Part of a small language model's weights.
Size: 7 heads of 32, MLP 768 ReGLU.
Architecture: rotary positions, no biases in attention or MLP, tied embeddings.
Each number is 500 + 40 x the weight over its row's rms, rounded and kept within 0 to 999. Layers, rows and columns count from 0. Numbers have three digits each. The size before them is the row's rms in percent of the matrix's.

# k: layer 3 attention key, 224x224, rms 0.0611, rows 147-159, columns 0-111
# q: layer 3 attention query, 224x224, rms 0.062, rows 148-159, columns 0-111
# v: layer 3 attention value, 224x224, rms 0.0523, rows 128-143, columns 0-111
# o: layer 3 attention output (transposed), 224x224, rms 0.0469, rows 128-142, columns 0-111
k147 102:470565506478513510561501471537525534504501447531482478545449496456520537451553458478476492458519496520496469499476529506540494533535534496513515583453487528572520496478466470473473487500440508485542449488580489426529521466506545489516510565532578511489445444449420481459450533440459491532500493513457509493519446515515474576537496458515
q148 096:470431483504494494506567417550476511456525539527480495518483575482470478515557525473469531561512527464499504535453529572518505494517484517569528508506566493541516486463490390527483398528542505442531561445471495549415508482410607475413530531528516534523547516508534461511483477589448456527455497468506513409520526506483487466502444517530
k148 087:539456455510500441454488517381525465546453489548501476505505500485542549440451476475474527537496489539487435511484532497467519457587521493446572512498489528509522463568493492527497505499469567566475469471466468447516457504512482445537412542567550491524558533480431441506569488512481516570461506468463458558539519450534485482519506538574
q149 104:533464480505500505536487523507471481460452491528532475600457524486536464503444446465451528455501476547478526483514513459528417480462477496519463504466517473498504512528507418458511493524505606459505472483528448476443496458474511531393537543540540561460547510494411504543526498494396466537431570470444441480434535506516496541517512449509
k149 113:541449493590507437458417533516500541522509520469501515474513510538449542533500517487548499490533445521564461539502450506538497575530477492467521485540497507472549572544456528488486501539454534494506486444489483499536467446508488491504486451496482477444454475528469459415467475540498490554524532509453444526482563505575479488549562475504
q150 098:400546415491440536482532543464508511486405451458463477454488518547473497528552526525516486490527571509501461520466562519488525467535468526511465554474520492524529481499439498489443451528484567468483487494509534510523486466485475525497432512531437582546511480511472516519414502552445508511504557527514495505479488405472438457442495462506
k150 100:536455415600512464435494523544478505510542552438472491468541486480459590486502477491580476499538542455550535477488474513480539542530485509498520469493459535476512594516494447566543485560524485536511456473476569517504583504510497513422511495429452475531477494520483490491449481543557454556551510474458517513474492519503437450490521533455
q151 103:457583541466514511534537514453498480457492477461475458476483546501528495511549527466502526524512497473497507544447556462573496502534450507465429573560458541519475484379488510495487467498518500513538522471525493504407490470470527429481471557504555516508483582483543534527471523477497533514549442550579501550510424561425527461433457529453
k151 107:466507450499523446515501550507533507574490549479434458575481591562466551499516512504482472456521486447527531516465550481464508534461491529540520579520515495500502489555472463533532503545486494507510539460530531462451497472478491495468568538481482510550458484535416506508577547520523503554544646509391465419471546470538558525482513487404
q152 090:473480462518518497508481462573562469495537488528483517528523490495462480495560530428475501479532516444572505487437528515520507515516444460438506528472515534461512542382538502568556488471472440444552543502472486513508488564532439459554460476549551514530550479509475505440461502543483441494505493552515476526446474510504534413484520553476
k152 110:435533509351514520458585506493468500496502537541484559514529434480595504467487543494434482541468566594467563490500548478528482526457546467514381567456519434537493457481483525448470442529512589479512488536535448459439518540463518520470548581485585463537489479446472485522507495452452533506498562500558502526484469462507520453479472396487
q153 105:555420478493566466499525480462469546497522513535574502556416511466591453542439522524479513536486389487471606513534452448528461470389515510526511488495482482482486459520559509534561513487516497462546511492450469505517513567514505532529558548466545452522472488517515511512591490467496462495549539493458505512535514543532580510553510546584
k153 105:461520519361486569573527479485481506454432447554492555526496483461540469542478524461429546493466473513508487541463522482520456485489545479518430563516514459528436452410485559483442491513490494473500546532560483442507449504459501511532501547545554515428484500480517548585560479521415504475466475514552466525530490501485516538522464507553
q154 105:508534463534477441552501499412577550543500479477508440500473517460573497478481569545477487512553509557436498540539455467523445499540556501432544466485465512430470513467501518531493494452527512527502516468476512441484440537561510496621517510410525460517487471462471474421498430495473535504545474569494525498553470468469534468518517498532
k154 097:458574514442538578580556575439460445501430461495535560490503520536443441527476513454502467526409438522487518531461572438458558423420471469541460559515502498525455411486530513446516466549474452495518546547552515542465497517521492491503556486504483534523552546437528610525512508488465574486421468506511508487528541525468548553468478464558
q155 090:465489488537478493453538479502627497466524429492540519507461500452585489465545503546508500471502559420514471452524472484578563516533531570515524529497492522531532533495547577432495505544531547517444524482551486570452465524499484464558447555500476540422487523523484483441559463440508483534525527444445477586517483520420485528550505547485
k155 096:436535521420443534508567469488392414513513434449472483509481495486487487438472525471517558454437523512579523487478583515487439542492500551567468552544441514532447461515479446469432432519518519519557462486457473508590538555498589486499517497547508461495481471548433522471472519489395471535529536551540439467522504507497532566524458526477
q156 091:515570536535491488502451547493497483504538527515569513500595444497442550423460512566500454470486484556510526446533420522460519562510562408504515443553474544495462496515495561552519466503465458531471565571443511490539502539537493546543467415472424410520496504483539507471480468484547589520521501442446503501569502546534514518501505516551
k156 094:484542543439470541540549501510491513495448436537466537553510529472495519558526509511428535497452480527502503481460517488493473524467526524493524449500494471494459499434535449475515464464501485556471525595462489496550430487545504518526550577510543497506514516445542519582498490432494539444463469526577534515544490507460537542496466453487
q157 096:567567505490452422555335496478487460521485568547525528541509442569463525538494515470431510507521499541492453457513532499472521536523460493459492499479513541509465452537512484572545456505458454471488488542500469543545482492576542573450472534579450506501462532511504492509397538489489537506462434492552520515465530420530524465496515490544
k157 100:506564440509548513488562609557505544516508560504477525536560459529538508506530567479505444560471505534390507538441435490509532440525533427435538448518496504479440529465519508428549500485545514470410570537528468521503526436551441492466501482551509478565516507474516538550496461444504559474478423492553527494476557521461565433496528478387
q158 098:554593503504464531522484503441551434561443500476425469438509557530479439485435501539507477559509565515457498511460499507518430477521488482509508511495472442506491539469525461509507440511465505575491535486422505505490488482456473451491521590536418534532535528501518489498456532551407612501490503504520536516518504487526500531414485552526
k158 103:556472413574511385427438567536530490515555464480502464436518517538454505498500506478510476500541501505508503492501447552514503528548500482459528449515497561429531478505540540530522560533511451548484504472490542492519449445553476523450505489432463453533496542480468501510511518522607540547496469430495403536442509470513460482420490514523
q159 106:537516486547502543482485451493520481516477519497467468502475541517476561487526550547494532441477625471492481503441500513485497504530507501474469543485479458515522541464483486507455519467521518495474501451442486494488507492461504534511534541527453554513528557487440444444492493540446506511470476559527482469483505482478501483462449498488
k159 094:570506423582473488432527575543492514532518551467506502466520548523526533477462490500543502526473478572492481505535441512483590540494495458485488491458494529529565553559438533506502504524447556575480504465439544551506465485499539491455535470431491529474529485522479519429452508528563492547486530477488435484477536518525460475462469498530
v128 105:442438547519531436504497464548450478438509564461615447436456456516475444474526527465482457527482513538546465562507455532433505542510534498577494541496487478546446447552531426483499490528485485593543526524536486554465427468485521539508527486477441527410446557516546551517484550441473481589511497551527506494490504489530530540442474536515
o128 105:496461460494497460501555577521487525515414596479517496485530457431512492488520530517505525447551503502496490566557474492581470482474469551460565456470500514540591518472513507485501488467471421467582590515532492532564511540515506510511537498517455433513477549575544519449520490464557451526447475470365481501482531425521418471592541517500
v129 109:506500461503497532519460589488490503500554449506605531452505440467514472528455424509488505565442436451511456536446509415493572520512440521490491552566506441521498537476501511504458437511500539535488444505461533546551463460447473465409550495512516555443481521472530514506548538492465485497463552450472509501469463496475489489472500492479
o129 116:570474437478479520550494565585453504483455499473455506471444486462517532549493550505480501463492487509436436464532450506558390546488403473511539493456445489516466513512505543488508445421469527426576464519529482503477584501496529418556526523487504468554529552436517538507465494504581482508462525551481534493476493521533537469506534526449
v130 103:462475497509589517497532439536559422534492514444534434551533491513483544427461544550495524503434490509530431522479562547478487461512498529499535529410500442542507571543519465487498564528467487509444578430506515534540561482493490462506530519544543543451501526538431373485467457483495539534552512502504481485460529559513553535568512485467
o130 101:494539519553534430473411520500496491557530477522517487531489467532474512482494407495509442526570528545509607514497548525518552445495576496542550425545509523487548476496462557550503517386421496468474522518476457538574496485491428490488483446489469480515429512501513569414542523486462543475466537441493524470521534511466476488506450474546
v131 093:458495473461461524475499531505507473586567481578493466479488471491495488498497539514565550553543518568464436524487558510522475480455449541443460473469537382519556471510556533408547465483404484441474465541489450470505461491483453447631471556510479461498444464535434427512487531527516473491485548477548511509539572524501547525567498455442
o131 092:548479523498499459475490435502459484495500440481473542403453528470529544564528508505516507539462576511528494447535480511468537537430539524482501535525464562580523458548409499537505571453471542528398521517532515557548539470495465423494497530529483496545534529444483527547504449524483489447533623429564501473557460545473497475439481451521
v132 102:574432552490523535469490536542436492428502459504502523498508473501442572583429492499510476543499529571529523495500486503526476542458468519478467556483488478546483535459556528463517565527471441458516449524537537564509484489484435472524516503528499508539464556489527530491514625461495547535553522460472541522507474446488534450511467580508
o132 104:545580521440517475463532506504441501514505531487516488430545516494502457437580599508452524552518466510431495517446554459559506547530481529558521516502529444454488504531503452504539464507538523442497526513540520474556478453551481462538501558512498441488456504435520511479474530546555535485488446509474508460410511482504533588459556494469
v133 095:454495567483459502489434545511462510454480550538521519479498580499458476538512403486474501514510492493482509553597499533482541543467495488502439533482461493479483521471528513507487489554511484573509463573531470518437548558489499390496576494499479456457456455430526565469527517493450441506516463522459531502442465475495517478451552484540
o133 095:450540467449448465459589547526581525483488497472474499490544494520511534506491534504456589430514480496502438510433526482515481534546499489509494469467473412461523515493451508450506525558541449416529545475561476503515517500582518544548532445458583474534540493475517478473405457532471459482529511478438506563529615574492522508570508542507
v134 102:491513497491428501521508511471520398510483517495482476506490434502512505442543455491518545489458482515489499528503468554410501489490465502506507410499585475501458520448474453509541457474455518444526444542565440510611495450441495519471541508496444510465525444414521529539538529461427530514536544440529518447461565471462483492483431460566
o134 104:510453449497521532545519468483522470547435503492490459534555574482527489564581488455533489539540528474520525540512470510620415455461466485449489550472545577534471476471410509470511473474562500573531508396516488569473497433483462478457526472540563466462477582556481488490474439574566546506498490523589497459525463553551479489512489544453
v135 101:500528525462497457514517449468513515487584480537372611514487502527509434400497510476565518488533520507486498496485533456541440493494528504523565516568479470497431501511429490531456438457518518527481531463526524511548439420546447509505456495529494433488524504556524488536487527513558546448504481478521565560542501556480507486530411492406
o135 105:571487506531528578490481399477556471462500504524492527475374514476499496523555453551562457515463562516525457508515510500491499586459446502546477496462472503477504466481486511500514537519539528465571468524447485442534483534453531467442442514505505507474453514527455452495478517518476423499563461529515488538481373480462496492483516478532
v136 108:488506476478525566465454459549495497489525491407599520498568558473565497486536467515506493527468531467493577437514467507536565470488475531554498497536508540556544468505525568412520579515527510493439554431501525579477569422529467521464495534459534472494546559464503496492571554549415488473533533501512402492474504572499549539523514565459
o136 112:506542501389550508523506561501456461491485490484520481509477452482462451515545548378493418454510403557492502500522538442465468489535536515516422450553564464523468468429563501521553465515452500453467481554470574459484524491439493434479493481508540491454500550467565482470543616410466503536528514521555478524475498526556531507477489497498
v137 095:502532484551509467558537503470473469448444524511553499502468441459515524402534465539488451516508471487440453549499442552510504463480522523441506503407513523479519389473442504551477482521530498478540510476457463506541414467510548555392599456541505497523488498465517535493557481469427492482521538428501556463534552494506500473517498508497
o137 097:502500496568418447517577526509502508525474531492524478505559482483480453525475462409445445577542487530453501540551400409425527537459500429538541512442553576515496514415548431486492507450472497544588434460453501480494446526519506501555492611543475485467542527519437544530556487447469411485468489577490471514433517513526545454463518462542
v138 097:502548432526482503489448526477446518564495463514475494520604462446508544560480613535477567457504482530469441521507492447444460455599496544483465487367546493484515496439466491484483536434457450517491491413579455533507563458437469521519517492529539526568470512464447478546424484609472590503463481486482519484509511530470530524521487519522
o138 092:504561526562518546529458442458586453512556420490480451550499458536437458513443440489540503536542544528535475494501553521456498521471517426559443552474464486525435440580432510518506538522512482478438456517585558476536453487460553472452509467433543449513526498458504433501529456515461472490485543465540518537536513482488519521490463537510
v139 107:458519512464501556513546537559426522462521549472533528494462531497506501549540529517566440557547485524476539482469422519494516522439453518515479495547527511529502465481494525503548560527488478487547515528470531610504472466501485565501533440469545521493451579482506464472574535515458513566534582493518490454428490522459535486444554564469
o139 106:536537575440489431529536571479394516553481529558487518503514462434475409538507537445500546522513455546516447512496511464524488474514513533524518484551619502500527587492523454454536484573506561427515490541526511575563489505512473449512492529494518493475533509531518439487480502424529414507553487495509488449471472509480523494478465488471
v140 109:496476419487525504448424569514487557515521464465481419570489445483503576576447542514488536531561464577478540473514570497562487551477538563529552494494536498524492517524562486544481521487497428469541520486510494423412489522509479464515373525469473506532489528568531499473474488529536515530517451516498507488569514460439571463581550459464
o140 104:464516566488522491410536399520456472531529419524526517440469503482483468486524492493539533533510504448471411436487545526470500397539564531490449577572474484485462540543458537489470480544491540487525516605552492529531532448517422511569509477531460479463469497510522424497481486506489530535465477480514545488458462476443447542494505482526
v141 095:538483529448462477564512529535484390506442482561510509407461415463501506438450470507476463519491437493502542481510488479535466532473497480481470475522494580496440512549519489476549455502514568490534477469462516454566525464469480499496504446459573482421457426541443473479486409482552484515441505493550510556530493509509474517460444456496
o141 095:516493439510460454533528447578495566526471544491498582471466480483530509516508476500466524471500477468494532565483544460539451417466468475446506436536507465526428513548527531500504477533508417519506536472455467555478522559515529491515463571587473506529468504513489476545539553530494486474529499541463560474515470442478493437536621508509
v142 105:511517477410487484506511485478474455507470513571447445489547537524477560549476464483507550473553461513471527546459499487391419510474496547492494528485489472463460535490472530468501543433483486462513562474507517510497479485468600535560540487492499546509479482456473466520569541509474490553506476471594529486483522494473500483499505436504
o142 111:450440528451530445543603411539512438524519499507472504470544484442425511541506571496476501548552495469569481494501587502509511510527477554525464512491552507422498435530477502478530488496533454486449554450525480526517484434467467470543483489516570473537519568472528411538459489510465489501532478539512552552516555481461541478469528475496
v143 101:508476522515449538518553419487548530486486547494449527478453463482543496500486534538530429511461479517440520476460493498479535496518504537453489486500520582493472452523541517491505489467464528378468462451429523484405498468548584570485495544528484564511513537500525522491493525549488506441482588404534480486507544501513512457511475446495